Part of a small language model's weights.
Architecture: biases, tied embeddings.
Training: a variant of Muon for these matrices, 7226 steps.
Each number is 500 + 40 x the weight over the matrix's rms, rounded and kept within 0 to 999. Layers, rows and columns count from 0. Numbers have three digits each.

# layer 4 MLP down (transposed), 768x384, rms 0.0505, rows 468-522, columns 0-127
467495483522464525525501525512467513490421464495567478537537502480578564503538432477514478566477549462531547460497437533472526475503592554464523473520445526513495570538495473511528513511496450543426585450512553533516455473462466368464459560633534444480496535438554522513482536603501522471478461570518514546495487499503455450544537542543463442516517452536579517483584506532509553513513
444485557451464525510452484549500466512507469534469493507525545569572516536544581469504505468556541483559483497455547482491543455462519528449504450493461510529513521502431463481500473519495496511557451483512449445528515433467469519507543429467498435511560533459502496515481515561551456517523489418435458495502551456486460517517493601507497589464558517503478555485500491532518485493472
440552521447544563536455570496463514429482494514566461493469555527439493482546479506508534450593477475507487413496436557462478515485459442485488504516478465420559471609588447489545500562561485545504561501496531514502472401501513518430466518548471427494513444421526455524462497543507486518500505511523556579593453477495544485539539483456563481484448562542564447529590537566484431502489
476431467457468475465532487454592593538451466529530469538497564494442481562408484473551462596518513518469533467451486482543485622502484429485572534470527503489519520550469530552493531507497487475571427433494535521515485419515412444460421461439479556588544620558588501549467399458522444558511506413489525500498573489539432466559497458446452487460535454455492487524498373530505422482550
532522515484524527497384509536501528452516443583500497452561497511531465540472550486489494532524529529553513556469520488538400521505457459543515465526452506561451484447505511539490499451502505511473431530531468503464465525490517490460463487511462537509398485540580527448510518452499524497530441470482506506458561508523529375455478428502526548527504510477525533517490492424502568529519
474507434497526468478519495484429553478481538655564479556522495515489507476445394517624553530450614524543461497453495490560445461524549499466499528527550503452479535447440479452488520507544538538477543536482523477510540527477480521478431422462442539463478466488572550569496484495516518547401500394517472510491431586540531511507491536534502549485530501528499481503514482507562522533513
515531497500505515538498554501521506441461469452435482461539510469504529462465424496484468504488513485548477525448516465580481477470407488524511479461454510472491470481480530439536474505544514499491491495466563512461559452485503538493515469551523549530508491559452551521522521469466547520480430521579461520434475510493551527575551572506502517559454517540495460504513493420548493512408
489526494492557449471536463486474544496564565472493481526529455423450571489509456487493499516516529500494513477537452518500498510548455516534557501488568473451512482525527448494493545487513504416449492489504524546483496477506493567467484505483456478463518572483527478464417434552524449541514485474575464494424500456476516483537500494561558492445462540544504557567500497457454458521515
495518468568459526500480499498416522523532508452564481465405434499445515496581450565467536473475396492550530486559535495552421489516524534495504497511432547462463466467489448504482560488507456572518569523543542425432484504467524487591445564467429552555414497521511539553497472511486448541499456462596530462575557470510513543493498509493521491484526488440599530535512492475475469489488
443529464489430474505507530493553459529546493576534468476438505438528439483485520500470514571483482433438530566465484556471565525512480460500553415457551485576492575472447534539516438495523468476545450469533552452471520413470517482496518510505522463449562585511438491522520510560482544448495443457521569436450491403535541498550491475428586438526481541485493536501531445528507431598484
540501438555511472486544494478515558563500481503538392470487516520515450501505441508532532597518514581494533546458501455490473516542594557445528610456529507540534562519490481514489506484471476486477556485522504537494520416527468504431545522478470541478492523475435514450537516478445415499486501512492448476471521518504469539511496476506543514531426503521564487574500576499466468527534
485438526466509454550534516519480500483492547545469508530485528461491522505484416527495470486585572569528540538425447514512553546508530463518489539536478441512541516553494564506525427521462520528527546491413436545482540486515512438536457556550586501505486390549450549446419545531531476473428486432489510600451417543485500517499448524491417493521568481465504478488570486574492550516544
478505547481517515456522549399502447491467599508555424498559484479508532455507588408462487561471471515516491483535516528527517562528535551468471461526489464516525450553457622508553464475543466512499545500517481553504542465491520506535533469505540506560411456542571552515563492508506519471499501509519519516543513464477505567539493517502562464505460435514553545532477581447536551445423
472466525458444516517430485508546495432505501468483465549511551493478478508496475560516479472519544451472506511506466539480519437553453585532481519523552537502485485537459523527490509480497520592501474493567535478530490444510493544409529444468460486491499485561458470474463523460483500515477515506507507435521523460555461499439510510468533511502511458481518433487504423493461561564519
544532491542528433437555412450493600503581481488490503432521494409471522423538482473503580435518461495544457446497443510446473491486561489532509441471452490421430536504533484519490521500520496539478494490451503617505525542465548594523488438504509468486553440474547495530548509534498550506530429588506526544533528391490521489456475446507568494491451526512482489444470513482479539475461
501417532490524502514527491510502483596525504498485481503494425510556494480464473480511433487546508562549575512487553472491514471484568503466449544514524444444480516483502451518498456560518461509418513449466451458476447468499481534505489530522511484528422524426496550574517503504534521489478453589458470485517479532466494518497523445495492518475517503511464517525475463444569512458545
489510466474464505530468440549483465536479434468489507453517509453483535485564506484516489534486523463476502488478452519487460559536499514504514459495524431449410513507468509512524518553499459470555501550535449522491454484430479502425460544485490450537558462538497446504453472499446471482564453490445528502457485437505561502512493526487551526427482455541513556430542513407515463514514
530493410493473566525528512578499480506510448523499499478579513509596492472499525555440462471541485419545472534434533452496536457522532430561490540525471460538501506515525433524499536550491547518515494570466382489462477433552487582486461532429546469468484486521539521520525492516493451473522496456496504480575497499490400461494479518481508547566458551468508446559471482500472474555495
547453485580523470528479470532437498547524505477448448496573545513515482497552497556454458555516502583544497577455513420552485534505614500485574527478503551523521433452481472452552489504481557517547539482456498422457514503536439557525487521490543440464505491556432478473469458497457498561553503498466453459439507502541519434446490468524439487530477548483557490546503479524489549515563
536493525531553544524486524545453501522546511429526467464510579502506502523413469554394464527519428526543502506499439430481491444514561466493478422521517462538468414509461430481498416525493542429528506524521474498463605529538466522431548469481475417399469478511536517489523532449476554437474442506505513522527460471460544488485514521480515462431509464458429414553468516497486551541477
495436494519545519526512558551523542564420516462485525508449550587492513539512461587515600464558465474475512478535488491541438496496489579479518524486497493513526538459518486495512489478520515493536539481520511506553406561500498529479462546479472464470504473493550431549456556558528483475503501505525520511605456517502545547485468424442485551465596510446486463537564525458452486511526
530538456497477503497467484570429470535464423541505513480543456513509534490533519478478535452503478482475487481505488516540524492486514514517538574512460507427496561602517516530494431569457544494517467517494476467445491505426489477576476488497434422541536475498611558582451516555489474472549506420518440503569474450539522440494554408450440533521400438405473538566522479503480499446453
504397474570487439517485461566574471488537416519543498490420518522563448530528509555558520544565480519523491494510526487533498567527539508526480492571426547470489497498466526534509584502453491534532458494486464482454478509482543426545502506559500541560536586502547608501471468489476494507460526477509514483502542549523510477448520523470451455481518476464539471520542396485509491505505
448486440452563545462488493430503489463533467464517457541519544547493470431535492522526474593513514493448503517537495474505489508502612501578475518556423499517563511552486555501449536507512444516528443499478545487467467502503566500516550492544528484603545548540511547451550445526481479548504493524488461547488461513560480517491497494495473488465442534487473477520408428440470479520528
451497530527497484446526546456475460532403537556446490470478447474501459430562502525537480452493471506498584556459499503469471483471473579539461484478501466469513447553508521557492471483540484560514513494496522580514498554449455472540503574563469476475502457506513476523466526516509530432473435519552431490458503457538478499539427474545533512491463468459526499449493563447410496467505
559494578468584557441527494499481520454555582509509406519471465522510463448545492514530515532511593487490567483472445504572544487527531493565502480527464414482484425494513586528587503467456530569479541517510391491480436548475453426512489538490455540492497488486486483494446474565432470485466468448465472515473575447469491492527520487477496432513571493495476512509498463474509489488526
559567479415497491447499544444576537504541511479464498538475494505516476535525484544503532498414556604511543523462474516466521459536510556512491511525492504501523457446414451558497556506493528557525437482461563402420511519487543462573442509475468518454489464511595485535487509521540443459475529460477517515475594501451485525561541505506408542469423533498484502486441453483546484452555
610506445453562552486451522494576467551546499465459488415467444470482526455493492503529521482527502490513500502471477488548518496553470515430570500474498459477515567464491467571490500497499540497517467507527535499556472500498542517505472430545543447536522504430505502480539529489480526500557505460567512466512497525498444407439424464579506486526455468545493484479481473449499526445558
499503442537489467550492504488480504503465583507451501548499491485471482503487502546482485489500498541414496500513473459572487453519448470425500575494463417455498469534447492572571572522529480565519522422496521519536477451498501419502520484445458488500490498415497533464585442475411489464503513514473590484458510466507555527459536446381473434490496479504526461510574404486519532455455
470476514526536506409478468428480495505535567524504468437487489453542529382490578498536520488509524480505503498520432509424455522541511501528499528443523455526511422526471443506548520465503389597542515523492494497456495467523482527502494522482515509466493530569372550466510492519500433555552531491460497488535577523453521545550482412546476512572482565475515590531481477498530520563566
529487558520502505442453484533509457479462514535492515487540573519595588582493480494461522501447503534416467481477506526475450473422495535486544527452475475536480531514535398459524540512541543538535509527462535498490540549437512531442456467514497494515485499448462455468483546553494576571474441579503522456535419438484540531466509578529507456463484471451547409440515503447549559447438
449482590454517445459519535513508504491459503483516487508467521474523488483510577445491455450513562486504478505484476543522496497544550507560493491508508491409612532497480440493439575453513505528553498486456556484463526489573542574534525505545465516530457480504521475494503513444498552526531497496532495436523490471459491473510430488441572521530442427494486521455419491571522508479487
531544466455455497539553485460459572543463528504483528478501480517493439603513525570524547451476530410480533511520495599500477518461514499542522504541498574443488493463555502517469433497560519450509471489553541490492542473518529442481520479533539502502529442592507563500521471468535441557598510484509454553417556447474524505538513504466483492486542540512543488513486491489468499519529
581505503481533505456476495536540555442522564550518515504509455475526528460548510430544545581472565480559541468543477463474506486446536452562439474447489490537550440526469497499519474482550587519490479521447474518516467470508479471530527567524563486488490486468465431447528499467488538464552474435530444598494512483470528526525564473410438504538465460590524506501493468530501498595551
504429493487530507527449500523502548437441484503545466490532498510543534482504480488502457522455530472521509514473420538511486539543463552486504517534476543474488447503484519528556456506485518517555524493504530518493554464523500555499498540474454500454461547487410522541535479547567480461519460507509507497486464484555535418511504539410532494492451515524541509472520528496569518478493
490498453502533512476574486536474536445468513534524466434564437540467507547510551508461495542514534538556467493552525479500512500472402500482518499477555515492478511552497418457504511485494454523457503602463487498461522513478458523491506532533560423486417453404523534487506480555495519577527509536410447483464593442496506505572519489540497467542554491481486519500463552475513446514425
533525532534459471512538516448506507562466527435581501509469476540493497530503529459516522468578444469527540481524490457505487497536543471500519518464503399532536474441552450545553480487550480449494503522516516441539519509463459489431494467510527433541414504488416503506503510568499484457472481548513414599495515507440479446508474479512511456523488527497441443495536537493547497508500
566459490520496513481479502479535481528460456472472466474595488480451528535544476494470478408540481620492527556455489421495531456483523518511429522514397467456531526513499491485545498500542447428554452512492477512561559531530492543477524537519464440603524515489470552543489532559435514508439479527519460515489475495492574523482480418430539505445441511480499444525438529581451459550490
518500489528441536517563474462463425465457513588537516466471470460579588557522520456481560474537534533461523496499499555523554497502495497487445439489526561565515523551510450479501557530510579541522442490505455438479534534503535454527467562491482508541476546498499543536499479515511564481529575483491532483501521506505450512485520525478501488480546430501543511450524490528485518571495
506516429483453525406449549483503446443507506497621543482417479603436579453468563566486515504501454439491515545511555533470499489486499483436454470524470510486454531436545487468523448482453473431513492480459455526457426482513482543473474491471485484583458555497467449499477453509451515460471458581514494511502523524479399496500514500540434482492482554517501528480445517449474436465486
454486510499451433519442453495397515500494539426478539492502533468489547513536467482459502510511586523465441512549459500504490501451540476486489481588515437443492509559549519483535492477393429505531509440442509496550605529506507564558503499517489503529455451489500540507512456488465591489556502498454424468487498561518570555493445546517548479565474536507460507544554590527537429494485
478483492564560459499500538479511492559517506499483434526459479487493452499485463454562536546507504469499499525460447511403468557453463540568509594517482469468485515502514507519453489486608509456482501425459516448465528492532539566522528495468441499504523542510518483490567482547502475502547523508468567523450523519529512488453535549483529476603409522448492456540481503469566497551484
522473433518493505495464449526536555535496471519524566481545461453499409563526516487445536550558442515490515427503467572445541524541465457460492516473535460505517502463459519443530512527526501529555506506478486430529394511462486474449557497475506520442459476560441529434470467546511449493534513488470490584530455456460495515445465517513507498424575486431486517493516505526582418445534
447551509527559535443477535572492527438533503451505481504546503479460485494506547497466454473420496520416475582394494508529501536544533573440555405495550526562593447466525462458509484523473462559447407517482499532502488462463493552507524543581496512554507542559532399537526605546506433547488573552478553520452535505419537425528503530436475499502475545588575545500581545472578529457520
573521605523509522557474441435527511493533514473558587538503498480499573511537474487505532543411527494451535578482537468526453521484440512544453480494436552493527513513492526439492502500533369521428499521578549546500529527510455501495503538569516489494405525574466531473511522526457492408538519517469465537535489511520493516486437529477537496499534476530463546521516475542550523473481
559515449475517492493432428529549475521446525529466442517510579453515469582472471505490549429531566513495527505486533469502512452517518495476517490537421497513530506459479501470527578574461531446503437483456476450548537501495526434474477550479529485456535540592519447531474519472475529496545525551441533497522524529467532587487458494489416467516490497446520477462544490487503535523532
529510477449497496486391548419432389519527467487477487376467522465467453601507492569496517482571520521440425503461564477500460486476547510590432504496502480486528492451512486491530394484411594505529479490436550534411485515457478488474537543545516514461437463492565537442517502519512489547513530558475532512540445509524475528540471538505453572504522480516508459462406550522485474434462
535536422557549383514471491576461470599545476525498533594479470489509462534559478466453431518483548509486573448522456481517538541539482454495458522485471467469464458464509484496474462484549454531579582496484537497519457565531556496530436512472403573410536505533522507504446417535494437538483546442517520487531474479428486480566493580536445533489512478501518472462466467473512535490468
436558484440455529466514472487522569470478529481520481512538508510514478461538478494498485533538439562559400527486538507527472520498498520433492457514551503472536521414503454508495454569577587582505547479514543493416508510493527541455486539581530502524440519478511520438442500491495508506398529511439502544489456452416433471509525535484504521481514503530498489431510507511527584515527
507436404555541503533486471532509441456527493540491527522477438404484489473511533463453521562426476501475528547469497551528444507507507423473515520449573561541544472450542471481495474520474478519575544517590558530476485576524479518477467488483452508390558560540498417504555477501469490552541430503531465515527485488534544507422450508487537508465449495495485512413557484525442494555531
520500459504508458474450532458517519490472503552419490546543504463472546525507457440568525485567506517429463509499554455618530521528495551538516500557533487404570475416489561509468473520539480552502531495616539504508491511468510541488573612525507474489530507491450439483556551524509465492477542458542486462462533490488474455543498491481468588484446471504510463528474521536518527492581
514487384526500582519497459467474510501511482555537501472508500457511492509510467508538508548471507482513494505502644488459488519485530504446468490487530574498478488554515466476439427488521497410489546506525475508503496509504414551523498488546456418436474557546510466486408492529456499534497518491452508511510597510543550509565543497542492550490511540484467493513546528475514535557564
520464571494513524495544422513531486510436591540579541502592524511437444443484532513496495557493541466514473545576555528520435388503499479444486515540445496498441486487518494466509528519543540482469459490456531534527569512463492500626479515494464482504541468484462519500525503483379464456464532516512507477483520532449477475479521453550541545448495495493491475513618505566455528497480
535456525490485507554541442500460521541530554428525552530518550503537491501554536442476491516543536469516537432479506500454450504465510508444568474521479605524506429463551501509507492490499489503448580536508543463578456558460480499531538464541464514461539594503571469486543462536464544461450526426535451540467516503469479566528481519468475540487488598514540510466431445455495470430480
454446521530461501495467547491520509466454421490505451491444482520500523520523504471513430442590476530472449459531440491449482508513547487506554513494482484467509548514492468508514535558534548535527528433527422458545483477518512540468479574487458501486508511524429440536553454451437474475533543568442523500522458494512517539609542463559486525516506427513519545546502467482501584490448
# layer 4 MLP up, 768x384, rms 0.0505, rows 469-522, columns 0-127
481535360520463511526531493535508516470460499478458509482530536484539505509579482495371575434445438484531513529432437503458566482467509368478539511434453537460419522519494517496470433507523523527467428476528472484506475385493494476468413581476522397496574565484512524613505396451509603502557541470510468476555498598508449542491457483517490504436514489541504418394609538503491506424482
484492490522497511524482495568499503458549541473445513428531484497490494511518510532511488494517521469490495419535532488504560471538515447532529509422515549559492549551530489489421420492557525442513468514514576497473564500487540519442504472573495444545470508488519459551397538527530467524459520513540466427442538497516512496521558506529526492544571526529460522484504441495470521465460
421437596524514493414534485475558589455467480489489487452463574540577469542374566418456471527548617558513548441399431440440455568492468484443516561496557483429475544504554519497486494491465528477629540449530540599494545471511526529480427502543531564585494613460521535544491411528543541474493481440527501461505540457473467545543515417462442533494481492493430507488524473570490502497460
493582484523488513502535507510484482503547531435473557458580499463534522477487482540470474527483547468513466499477453575442551554541492495506438517527518470476475516526532441504517486570484543463559523473472578525482496479453452559504457537490542501508528486448545524450524479539492456531514468443493557419426507512555508479528579510548551484497474557450523465476509552494433439475492
547520510532524492524506532470565479472504402437548510463484466516469435474468517517481487458532562529477495536494464486462455554541472507494495485568488414528507499514510465477521494455488569500495534486486471475501517483465505504482507564462524456516472480478524487522506494560577557442447495524597458542462523484456523532461490511534592506466473514494460510499496491469504457538425
532464560563508464391434525450476477491504509508545425514562472514530526606546477478472430543511536462548505563497508483549572449502504415501505479499423465489513483546515361431486506499446570535500479568479445515466502454513566513532480489510518492522507563525507509464499513524495541520466501456512453504437523496468487478478548564505438521405456528469549489494559585457523485464534
507488517431526534582537490556463551461498565475492569460465410491508514496502544513515445496503538524517556551473508483503508521484527497538498540506573506551552538498501470526479491463530523438443495501528488488456537574517490519443517484492462449510425482533582446475498518526465503529548552555496583482464449552404493472558485519477491447438500463483473487476426506545507496467464
564480511587514571453569603510540469489471483487509541496480407462508529547528571489520495448494529550500484478546592558550539504544460487522483491480472518467528503481460467533455516392491511569528495436513466437548480472464541510553450546487504469484457549512473564593551522448449453485470425481550550571476493450561512502576431542535551459467628497513488411484489535483441507481488
517503545578450482490565508449501511429426474501466604594509480512498533484422496450578455483430509477543489462574532512498482471527512451460500521493509500532529509448457525485499536496576478482449481494600580486512517553513531512446526508487496427496504443492482441542518498402487435550520473466467474504491488491524524542524488469511557552423507507494484465496501486571460558520495
455477392554511538530469430556550494541452521533468507503483618501505486525466552488502405451502512486503504461551503497485522439459497468490489493439505490492507553464520464494434524520464531539502478438475483446450434493472521537454525538509562496535532527521532556500506465524549584544535471491517534488544449554518506431450516552493490458455506492499498468460473528587521510460509
463515526470498552536486459459486503518484496523534508486459567523495382457494539450455506464497519471492462538411526482534500557535493524457483502508528496495471423459510439509475431488465449445469456522495525487552497521520526540510512494491505519462467525491448517421518476523476502523504506520501476491533476504473480553535443449446487553480500535462450530487553373494482523558490
471502553494489552539457518533443531521443498475560538563483470517528524551519471517484478551440486457486486442531493463444494516489522425553468536494463528529481555500485384503481537399509516554536519505558528500467474505476449483466481544488442589396524488487497468422481442565604468509526457538500561500451566599486448527486479465473457502421488580480418512528478498541494450591455
493462491488561463494516497518456556432510501539494536518588469454487494497510480456515462518473526476502406471453510497414501495471515502515469525508570556565466570461530436470551463485563558473474545539459535515503558509513458460551498527496505496559384497478525541515540492527550558507595478487487502502508448469399397462562455528422456504519468525500465509479446514488502552543502
476539527513478531486480549539594534537557439508488548549475487490460444435552535514569512493536494484450546534511544497527476475554553537453523540526579532479480500538426542420475523539563474561493514491530449529456520532504492471452477512500509557476601505513473468470542452517531457502463507526465503544509462474473439536514457495503495509531481473544485555546449486564440543558504
512537445551463511467458483502489457521563525553446560515507499495520554456547518469496516557525518475426458484517503491508497486463521505526466490473503517532521547550472537529451485525506502513549450500462543446440511476487569515479477510549523522495498530482506466475525491524469459515468510469532458537530460557461439510485484510493449443490498494484549485526523536484490497498472
521508494440530526486479437522457460543476533471454524520539484440517540535470521461547445519541457521580493452535592514453526510536509440579415494462492452542477517540520455534436533463484463515435481462472515549524491524543535482487531415494511467459538563529592455512502468530509485501575537542450465507498533503518543544518507506529507526498548521483437472523474526409488476499466
511471476526549555517467523430484446458502540469514558585452541531561479524496481501477501507525456438526575424554618518541505488497515407517550472518530498476442539416553450556491446513574537442505467556500498532429531520602473467447540509389542551552441451452557472463463513487472530516509490493488454411419543452505525441441496454531531508478475545475482474466474467505512462568540
533443433466529490511509447460433452457519476460471490622518505586485503513575489520485459479460509439485556476512482497474544515485531500531445507485513526500471504561456487471482578517529516430426530484597477526560557509511468552510473457499471575535497475498511447453555538488543500499468378399606498497508469539466439540573544464454550509414559550569385488460493454525497446495472
551502425425454571547526495454497499535497476507521493567569492436465530556546493474518532469465511573422503496548525564465570595513527494532564502539532544513471457470493484458482513544464463539431453474566443521498498512511505506529499507536482460464504455468487465487487453542520488569444548473489522548555528497475541459568494462562453510543552531447577539504513567527465502478489
497475484476532540489545485515489533494498510432522531501487444497457446521534505574460494508484518466455574534548539510546451527396456403506519505543522495541519512503533525480509529541539479482438474487554509464502502454492560533518450482530449510480436444494511518495550515485471461477516505428452520514480551521518489433453461570492475387504506469467546522526465507499491508518504
415445553459497549461469526540461476500479519534458469454465580522500524431623597431451568470482459506531526399503382471376560581438444536534497456488539510448489542503477474485540487432479471515475520549580473619401457563437581530511449500561507498500503477526516556540454537532501505445500510394513448452632463493490428516514500507417461503394431477548502498536495524477420604433484
593542585419410523604486513492478470441487500456481515434553526516531507528435544471527575512512513459464421466471499502509569540546499514546521485550497472544469468539417482492432435510543492527432497516512550518525526469507529471510550496486563489474499507459508490443591524450589453536477571485488569473526491533480515441583439448516558485451542505540460475438509487494511454526492
475481552517461524437513485408468459491438551524486528507486477509517510595515513509419497407565492484473468525474487631512504553439531515553421543505446476493580481551468526422533527436534528469486463475484490510510455412525507491427554528607480453499525445521515430445498542516410439444490501502510454483514514511469481476490434537504447443575485512496519536498493428488548550514489
439554510552523496512447528453550550544486465575516528570443560537437439483527494487575577484547401423391429473474492502508507487440491546558542493467511540512484588496457468448459526480537459451550578560515528422487461443467497500552490474501469515474506511514439489501496419523482540559467514492530519522457474563581496462514514505482568545501441562452537446512549489496539560524495
437430514487477520468485518571543492491487503551494504462490473496470488482557499438424505560492440457466507468528471450454480505471554537439421430521516541526528465478497487489480520538493472477484544505513514488539480434477509537506513545481556498525506518462464450504490497516544560563515517428515486552531506505561417516424516521435551545432476536500526516557478368514499500472470
481506499520518495517480485545511515525450487537508529496548536455495529502497461433531516504527542504545480524535469454516500394534449498503514576522497494518489529553490483541504551566466459444494513505558452506552517475519481470517536466543486460513486492531531526508438465474486506552523438527523431539562565485520430531533538532514487553538490512427502514497493460490511547514546
550542526533435515553433485510434575470486497583528496502534558534495577499514470517467478468487559457512520502489467512486455430521532546489469428431520477505502549552515613473520459505436533520581498502516465502454550504526492480585539459461414463509453440549474458432486471474456526503544602545495465492545569478447504483534535546489525569466505487497497512523485523506528465460525
483485468495539500518490542421501529549459536497396548552402521597482459518509508500529506489511437469568471496452473565523427550472500524482521515547479548470553485457426520555511510512428517509546455504474523546415432486457556544533594458433562485466512486416474529445479458540527485567513459436484546441414562470598555548455479543452568400535498523493504455585464489504487447501467
511511458484532526571542526523457509457500460502434516481482511523574477525498502537479509496471526499448484496436584507514445431474513512522497489458468585480504490450545491504418487534485572541556478522540536483415537537515499558474432528479534526475501457488496526470476435470571393563504515492552507481478457490473501524522431528437490491498521478466509506491540466446539457511524
442554528450480501516488524515474518458537494469458508444454505496447506533512481558412462453463519456499513449515482543580524500540494453500502447485501551500529457562452597482493560543477498465492494536553501501432423520518453477507504528527569544558567527493537533445518429546521519436467595473499556491501525531508485507532580521514437502518522485530472454554470462518456442449485
517495464575516520506472485422498552419501469484465490546503482523494523535469544520466516438470580470519562478532497554488479535509482519579514519516520501429510562573521519511446432499500461481494503506486536496478523453541549547443424521467581425573473485500589505451474537508477515544521582403565518533548456517580529576449534512452508455429519662506541480533579547515513529470474
494511526497520565484488519405519504514528461541427506521486476494530489475515546506521526470509489566544498499523502448488497490504542506493486509430565554575482511450468516502492439557472456488577497489467463511553485571484482485490495532508486446529484496476527508503470474535491447494504423537515522445475480418523499471450473541520528499542457484503472444444547543513538502522438
544557554464485505512496446507446460450465474496446460508484533484539486504499490490551493480479496557505477519497482536425537524472471526521537499555482515514537495413492476494476558526475503456474496571517464571504442517492432542485534511491446568514545495514544515409457520506516432528498486512557578530475495563527493460454518525462489504433491564422383499490472516521511504457452
482550547457494594448478493419488414428501489524458474554502499467506514485528523518483567519509520489564569431601489490477463521442539481511544528472586486450492541486489407503462515515504460463472502516528492503423473500486469535420514426491488484526536525511508511467540463516478509488540518551538540511479506465529521516507466527488470464525432556489462503424559550513496532488495
510527580525466483428519520468475473502498477437488508540457436509470498475509483481493442493467508546459493451448542457478558481492545439573462422528473476443508541567533438492545502461468470475551474452484484508528543505445527520505540547520550473475455501563497458466483499442499563521454538483523475511471550534559449560479533495479528577499526415460495496542509500459515559434522
522553568502540439501524497475535428454483476520457491492437469428468475472451509572487487492570479441516488523513498491537461495492477517501447519464486519489517467541474496469480533496459488488548526483482497537489428464488520454548524470569509499488508514537538521528542496523467474470515493479487482426524493463494499511448448503505471476433518455536511535540451524477546545510505
480481443482476468467438555481524487500506499530451584484563483458492460511465493520508547483517481425469471460495535466509519513503523464508466510481507501486517507506495507535510530481478464465497522438572511493558452535489469428479540526496488512472495568523503479532526479516559429488466480442514538521549499472481519493521532518487521513450549470526459512549455502500371466484522
497485519472507508461565461504533529454475474480449521533533524525444488534558505490445492533484482482456449532488542444559459515471541495566494470468537487478456506495498541508488457427466442459524507434455515421401485481477534525521510485500467535474510526518447551524515548545575464508450428530508523489562445449509536508548605542485547480551519493511499531513507545480519473555560
536514441486543479477470553503488531507495566506456495498480519501541503545542478441571506512490401564491487462523506445525529482487527509525473479523414500476474430491495507510508489472465457509476473521507447521508541496514516546477519462456530523410533439548497493445494407484525451472483535484525535500571540489509519540513558476433415428385556473495492523614469530477493518485512
486502504494443512461504428496519491518479508480440560468492493521514489466547488529408492443481461541466512510513524474570497521510516447473506501553461533542456515560509577520503487529516480462508505474485487417457460416514521459449503418575489515484538550553551546515516549535536405467453517531558515457474514450510432521556491529493452479499505529499486454464523391511493481431522
465579495530469548486487419507443478539460551424455501494449533475499522513521501535518520496460485501468496537521610552555506486479559557497448527483450528477440505552541510508480523555503472440462493516508460511500435549515531468474513530478548508461524553435493545430576511464478546480525501471502485514525484466523506548446463462504513607502509430558459524495516571468520487505469
453471463520477513504485540434553532457468474463479498515509469565516532477485554513490517523502520444511513535433531572529510486539472527502524461460550526501477464510533563487480459493488456492494464547477527541462488558432499510511518465526517450527490600513521524518484546467518500547575487515533528440530464514571550479469536490509425522512464507547465532499496505513437521464500
495418564492471542478428508457493538489515519470502527464425542611566478499519470575554512452523442504455483503483521499587449514513552487494500502540463535514556523563525499514488492435507509482449494523526478610504385440532555483560509479508521532546558538426577530501476539499444471544541594485541474501444450570511486437431480537444465482528496516510445526497475532483438492460429
441549548411473544513474484580530524483445457488488491484577486509517472424461544507542551491544470510546510483442462574509510535560425529502520532432458436589496480455505486544495492502441479443471503538462427485483478510504531535428543450537454493478528463472484465477470472504490503521480508545533501547538485514533450488544571515477545486488439561532566459486500517541513442517458
504514551561455495538477559533566483519475490557526512540519429591466445520547477484403508517531518502484495502529519458499510502481487494572510489492489487406546520509438473420577580543506557507452489421459523519546494465456482532541452569473504549467586448536581485446564536484555472538480474500414420428493492463538482531456553466462464549530521565525515402547502513480465520473480
470438569522483505527477521418494497548326524469540496476507538465405496450490536462522549430523458533542560543476487446545574510516506492460449532506574504519529510493478489599463518538526553564532433427487450557498448455483519522496492513496447453525510573500386496550474587514471520526499554497555408482466427473609447478508528548439482456477466590538482444514481469498498491506496
529457503519563516519542520612462441550418553502507552435524538436547504502497603561501470470500500501536546477514488496439547497486504445541530535484479500514500537499461403521489531514531539452573446481532550513424482570414505512542533504527463537476520419543522549565521438502483479483502526457508568493477467481438546560480468513572512459487520459486506515494449485547475469487439
445594503436451438545471461487551467505425548481508572443593524470481475498520546464444407467543588565462456537456540485557525533494401535535490486500534521504525520553475506491526489551537561479523523520447471396464507434458503476442478469444544428449488428442479524570493507546491519515497537413450500503509545472472531497465497541463504443445516487437510597534470467491522533402553
471527524485520525520452501465491532544499461469455529498469470503534554522507507499530396570494507506518594484519537488466539501502573559471481553467522517527524496513426517590532497520437452504464448485496453498501492456426544522488499513473499497478475471515488543480454482505584481496525552440464518491437550522516495486580449490511532485506578465495508450442528507387487501515426
461551507524565570568551490425482503490504472457467519391456427491494497494544548449482423517516511518462480598471506569483502512402506526564458516523559546521561497507537445472491581540471458453553509473508539499475529455519516601518518529524451522422474519484504494545456480455494503506463551506513584450459445533535500535518474419547525456539592523469475462479450477561547517482522
423478550547497463489407499519450516544492459526437489527480576477505479478489488472525541499453519448523599558496564469487409441530524560465542544485559462566450463503451550500485510524542444536506443506470455575444483419487442504514456511565553486553445436533554577456483482491482594565600507627481579547485544542489390502512476588571488484462534520498468496603486592455492540527507
519501506520479479489502504487547449530444552488520489555464509474500459489550480443513493563501499451504432475512474423473507486508517522564441474466499521433522538455543524552560466503579594494488532491533483527503517477484524513502450469443470544471479478530490532441434474546479566480494507582536514458515522485484415518495508477514434540504528446521481515579491433522469443446508
528550478417501526506437483471482502513599467481528467538518365525466481557466487509483492507484490538535477518590543503472553464549429500516501523522477460474530474515491539526503463501457599438526465454479432543420470496538442513395546505512427466538481490512470536483524543520486563490519526535520526512528519574492517491501439579463453512447577532502502504521536534532471490520430
502551497462506481485510509493495530464542554550468503542453552547468464479467503555544557500491464516521506501537479547488531463525443516512488476553475527494471477439468447547463492484425479458525438529466513484493474488466469472486556539512539508528540537500528494490503498477604478545550511511525501397456472444553454488488434436510512482499515534501485533494494509409480536506569